config.toml
n_kv_head = 1
rope_base = 10000.0
rope_fraction = 1.0
qk_norm = true
attn_scale = 0.125
init_std_qkv = 0.0556
lr = 0.0094
lr_mult_down = 1.5
lr_head = 0.005
train_tokens = 113500000
steps = 6928
Each number is 500 + 50 x the weight over the matrix's rms, rounded and kept within 0 to 999. Layers, rows and columns count from 0. Numbers have three digits each.

# up: layer 2 MLP up, 512x128, rms 0.166, rows 437-511, columns 0-31
# down: layer 2 MLP down (transposed), 512x128, rms 0.114, rows 437-511, columns 0-31
up437:464485441538566555447523517541478578633537536488431413513545499502523532448469539539463453554531
down437:548496555479430454522502384483538484407518469551515593487419488469531515574542493454551537397500
up438:617465536533473570472516592500466555501525504597397412543484499538532502516505540470541466395463
down438:454618454452523461603453437502505459476472478445530492549525537429487494515491493514534482489554
up439:579352509531508494521541522425499534423484524582520491479499448524495365397473566670457548434464
down439:478616520501496488448442508555550470572513485426467487495553472482488475614570439457567465538501
up440:581445515416491497484564494484456490542534617513514532455502466459445497530503549575483497463555
down440:472529484572543510500458495469493555444480483507439433557504442544469556509510483472511487549438
up441:567400489489439376464518610470568408424459520531469408504465420520501513550502584412565368511411
down441:580401536533438418486494594500540482477478488566610415502469475515607610535529556504506353525481
up442:470458399481509482466431516521489443505454500539453564415471470638401473436581513578462520555486
down442:449436552538520571507532522516544429569529509513488544490562470512529461568466540542439563498475
up443:532418564471457519498649437433495529518575541586508533518503488493501479570472484484500468510493
down443:368491473475484542537450506503504454466486432391445459415522580499486533539458449549534550440523
up444:441530451463496514590494466501405464569510500562498585577444513486503440480578509469534488548474
down444:517464540521512489531451497526554531510450505447503522431475476506525587419481438559482528432515
up445:530536464477507512543495551492447356496515530485471521454447420446527530558511589513465544553503
down445:470433582486535499541516481570426530543573559415627547511506513582434474525494561489493503453558
up446:495453443537498579507395545552453506451541505507488589512477493524503547495483445520504432515464
down446:473479545500430535480556514474511437458519460450490500500437528496467430478549574500471476420491
up447:440447476478460421517569511507569463521535448498556480525515551487502606567480448375560485580502
down447:529516475512517588485456495532499541534469545520438528445492426553480440453517522551492471509572
up448:437514475507495478543483494564463552542397531523502541496477567505498574591547468522478396426441
down448:463498588509518460544549456477532553615524531479545468498466556524569492485540383535470479457473
up449:474525498502490466517501513524541497474515494506461417523478491530483475528513541487465484533501
down449:462491529595493440610523555601546583514588495580455389520464491603470550603536623436525468485546
up450:486508458490473489500547449586415450554588512537502441477538503422426579515584501512450494499536
down450:566466524536546543511454580386594567436378491434504540501471527579573391469470498452545492517426
up451:450428500510413610546561545493526438442478511445479446447474584434536470548466529553444489495497
down451:529479522514577470473502547457526545443460526455445598547512425534509468502497525456473530533488
up452:573456455576540563494565585435385533495556517511541454489514490519472583414506478473508491464469
down452:418552511476474538484516410503524460408483448489497471573462520459526430535510457530515475543549
up453:456481454655561541506515515473466563474470555519521442550514491534451517472530467481465558500453
down453:521469563446502447430563456528496520504429501524469634455527497538564491420438484502561436490540
up454:509461502541476449577478529510463458363540475501604609354465509526427481458456496458551563535490
down454:521541510418531522481510499489524538547435506485458427587569508514596510491584467512429484461455
up455:577495554491543476466512572411471544560523495575493455540430400485510497553455505526482441519514
down455:474525488534533508536484480589504456412461495494504458431500590485519489541509493461488513429498
up456:449549432642478484560418536493454518387597505472585530481559468546530421511525484602379625555423
down456:477540626504520549527536523529440568442484591510511568421500449553562514372478521585523501533484
up457:518568454509494529394536509510516465503414441528522455394526507547454550427577518503530561502458
down457:504506576513474480560467503499508582542596530537449478580502530468538552519505447522494469531521
up458:612507508471438557533532533594535499556529547472532497421509454427510530550477502514475558430529
down458:428458478492508485466467431471495487484415449542544510520491484546484439459564522506537439591440
up459:464546548448474416524530470502527508555566535504429439485453488468433457597472540529469374557424
down459:547469458616527506482448525537495516476432480466528516483516529515528524402547482501491560463531
up460:524455403453512510526600511513572610477600491530463526447411522617492569410519520465482557527511
down460:394579537411462598482435531489500421534511468531471445480534502414491435606490527541511536513506
up461:427497496486556513523571574535603469554500482467378391454443525474479475456479529498589506559600
down461:623536531511417545491434445472422481502524498554590604527572429538507476533535459524459537468413
up462:488431527564468490419499538399530552450491519507571446565446402561575509582534440483494456442483
down462:521522530452584475465516519474478544484571587639516391481511659505578546506509563454545413484603
up463:453611503476572561457472533484512545517612470528527520467444539530403473402468553522517563591496
down463:559406450538432520561517500525485442432392517450467497488567426490558511582541467552519420417503
up464:544539574602425525516514500486513505481548530594534548430535516537569529479531523519496591492425
down464:537486474406516452487488483470448551545501450457551470481488435498465521418456527397443488575578
up465:521454509496481537481475520389581497410513564555575488524459498473442536449491459490511521411479
down465:417554456504562438519592475543451523523492496435446486488487499571576536522553506507447509523505
up466:474500517486483532487525525454476487544517582457505543467487462568463489436438565542494514505518
down466:575522467444595453489518467582494521476525508491549415459562481439552462589532481497480463595504
up467:500568539502516466512515568503490520496466448467429515521462560495509500534627554497565469520481
down467:480491496366525520447427501475518434482491526513509554525502466533543444462546515474504542517498
up468:590534534562403503430504599460526466466621443544570480457436372549368441458583508438366521565532
down468:561632439427382522467532559472455520513481365468670546463597534579417439491574479555369486588423
up469:481507514580543525530485520540454517479594497504526496486398478634403484519477482526558483518514
down469:558467497450512493542496461430558530525398512533406549517586485389555463448530485519498550429506
up470:482526545462464516544412518544473519607533544506492556512546471545481560502427477523503493448401
down470:539416430541567468450451490522518481381460433602490460512427535435555525421549488522550465547555
up471:507386548554623499434480542375461624459576599576508427553464432480645413539519585596482613470488
down471:519492469526500562455662522523504569466647523534538485516513584597613443481529497511508439447547
up472:460489542479428518551593506457544515568482480581521491521522512550526499497521508590464561432399
down472:592504493498566502432430489545428476449519485462491518485548486438478455512492501507506412488579
up473:373544458492388419573467377566412550608531574564426522490531551511557612546491531445498546567496
down473:589479548566552538445554538498539474413476524423489506473522496449502551416436433542566474412509
up474:507426537547561465480511583577383554493548525512514442542446528680500528500533472485494504483491
down474:451628505388544505461470398449560495502436513467526571448539478454498503421535465481465458478520
up475:579480566572557533514540551461532519477558470529467475511473454537477493445536554555468464489514
down475:484452524500515498506486392471551479483513452515494512525500498468513458516523469508512448521482
up476:600500499531501492457528563499488510579463593501473427530539423471430380493548498495416516520486
down476:440441533518500500527439397459563492398454429559536567498510495539498550459422581459557464434531
up477:487496449562488426555523511469530539488504504507520507498442450601489646521500479512603416555456
down477:470516425542503512542572524482430568474500535479515494563455478512543543501566461578573436538369
up478:536463457476434556446525503498451477471591561504640505527482462611473431480467482532517514504452
down478:543471554411449487573515565532488494493619533532548543488517494559550498559477563459501470500488
up479:562491529496541501511487552568547512463488485500490477540487545548459524487546585437451405444587
down479:440433606516483490484470428426563475542491477525501476570531452441522344449492534517457467477513
up480:480528451516466479581419492586467471465498541548516496400475524531392480463523511472484552536504
down480:455501515489480554509584502393399534564549486546519498577491469553561467508484509560448459460492
up481:580462412528463473434464477549497540506583579524562560503460548577380635507566530473454536517486
down481:405548534543416512467544507512587514544454442408450452417489465489538439445425471531530446466455
up482:563418555488542427592408488400438558500500472591422470489470487470614488519534532439608398446492
down482:520530441471492483402547519547512465506464463411505551469584511530395492472425476560455510555553
up483:453462506457486489551465438480510492487550512491589530492462519459448516487508411567477590499557
down483:528515530536564524456519601563481522506481506521417480494539485555510496537476627434575414570406
up484:557538485517417537486479537502458520553526529599519526438484441484381473548560501413403486569512
down484:522616499393543560457520600436479469468457458475520559474443607490566502443529437525558451362437
up485:533523537500511482547476560493467491487501477608375464552490468518521453531444561466513565561531
down485:562562470540564468531515442394505517545502470522441536484470579497522492465476410533528525444487
up486:443492450492479553498554619519593530547616525576546423491528491473458478497513488407425531544507
down486:594513529579539457502442379533491469421362496422450537434500494460567480421563540618534442447522
up487:493488515532456469442506518525461527489534563573571491492503531536489580472555509494482494417534
down487:529452547564507488489518553557445576474616541601593446502541559578484607498572513465551529407551
up488:426510499427549461554535461584408508541533550520500512554487499553590512601466621553605529450453
down488:507518467586489461413510540543564567373476469517448491414532584551506555473627467523481499526553
up489:525589490491554448476490561464557491473401495556484437465524501489464461527458624490473465590517
down489:469405517400472481567516537516493464413491516453464555526452481494516470510569488501511518469526
up490:540579510439481466498501545524461558433494559475461437474451498485600614504511570523533489498578
down490:571542535511418493611606431566468500473643514574547476489476343534523506488431511436458449447511
up491:543542362521519446481501559541526516459480553546406506472551455501534463513500578585550550405515
down491:455499539487483545488470522379493514534443441506589473550409558494477447488537509444465430527489
up492:487465447633455525498543480509551547533515511485520487432470513503459488486471486492417510464463
down492:489484507419552442468441537504474517512431481551471499543520459499521464460504528525542481529522
up493:358440486535567404516463461640566540573558508513485510475437428605578421533519522584446435513526
down493:651549516469428558460540520398437497418453517507476463526573554348435544451488467436542498522541
up494:421512537519460468464505539509536489476527482482467446499466458581523512489510531469490494553501
down494:459517573626511434607546572548514521522585515537496482487413396615502528578496597407534452460535
up495:544492486478523521560508513449585516465546516536454507468602563481399457464584595381493534566468
down495:447508495512498508442514497527382536503488473461555514490365433488534403449452448578572508513516
up496:439467479483447454506623443540574477568445530515502523455502439522547461489526543478469509524488
down496:528597520521569558538544499476350521518552591500552460465446496488545446508514475486490410547485
up497:481520481536490561526525536470572570496503602508609518595453489578480535575462448523550471569551
down497:477519497511509529621505508331498560483479519486491491582448440557547474468509519561552508510482
up498:449552497543516435480414448418576563558495534553487476471458430477564491538521504463404533488506
down498:516466563507508564522586507542444473539541443511516511497597574524429506471475464476561473477495
up499:532524495499548564570547511503576518535574599488613509516428474512516531561574522559514493495429
down499:516468480479479435423434469471427540528490426458443514502543524488471417463433473486509524487553
up500:542450512543425470383523589572539519503525554477521488479485526515413453470479564497503590432527
down500:518545509496549516598475411426458490491473513546475512576547453483545538559493464470489463491506
up501:456508563463591486533536561594575540591459505455473553550455526511532510511502487533590498579429
down501:487442438515414531461482444448484513461513475585512494451533499525458410482546459474470487428554
up502:545469452423519489462462579522535432517504525590553491459577427502464444513524608488497454582539
down502:492466495449407491513383583496525464484523445624588469419532405557617599558535623494498465470511
up503:443563526476403484507467476497543486495585569475475436537574534414569555543542495464526542555480
down503:544427502522587505508536530500471507530430498527492587437419520562438439491499522539479506492504
up504:503468477501485515415469541554517483439563490498477398438481466573555499515488515454521481501449
down504:474589491524599438632509437337475505558399555531459586635501542436497517422518508585477479531510
up505:369500539474567499461469434372520489553463515551497478465515454569465426452500463513462518490495
down505:597505364551438415516461598658510477445510572433498505543490515529518549559456570523459457560469
up506:464421487545481463511572511454605432573468513515504424553591425541579454430506608568426527514482
down506:513524475591445477447515505505377526529462491514608449532491470589536530578509501418538425490429
up507:500520540485486524464561535528534580554447587517460527572489516401555525454589465477520472547496
down507:522453513553445530504471465425468452472558416461566451422477520538488546535428449520524524483535
up508:418520454593561521546384469518510447548457601494449560556471540530503487540506516460436554461468
down508:637504520323544466458507548501447532498515397517543432405558488499469468465467465497486416536485
up509:488439565580479559540622466473511537505477526502580397499470548487628553541556477423396434431553
down509:448445567536479558541524543508489536513521492560544468482476589521556614551575495387484431410604
up510:494451563516508543489607414570540456541470506506478504469499419552517493485500528464489457546418
down510:532540552488505472559523546514527570514591488553568488539542536527478430511547507448544392511464
up511:484479490606513438580531541559500447493499446536489558442537402534458482423458403547497483478550
down511:525483521478486464601525587445511504476535473499452514502496493494431582435524508488514592500469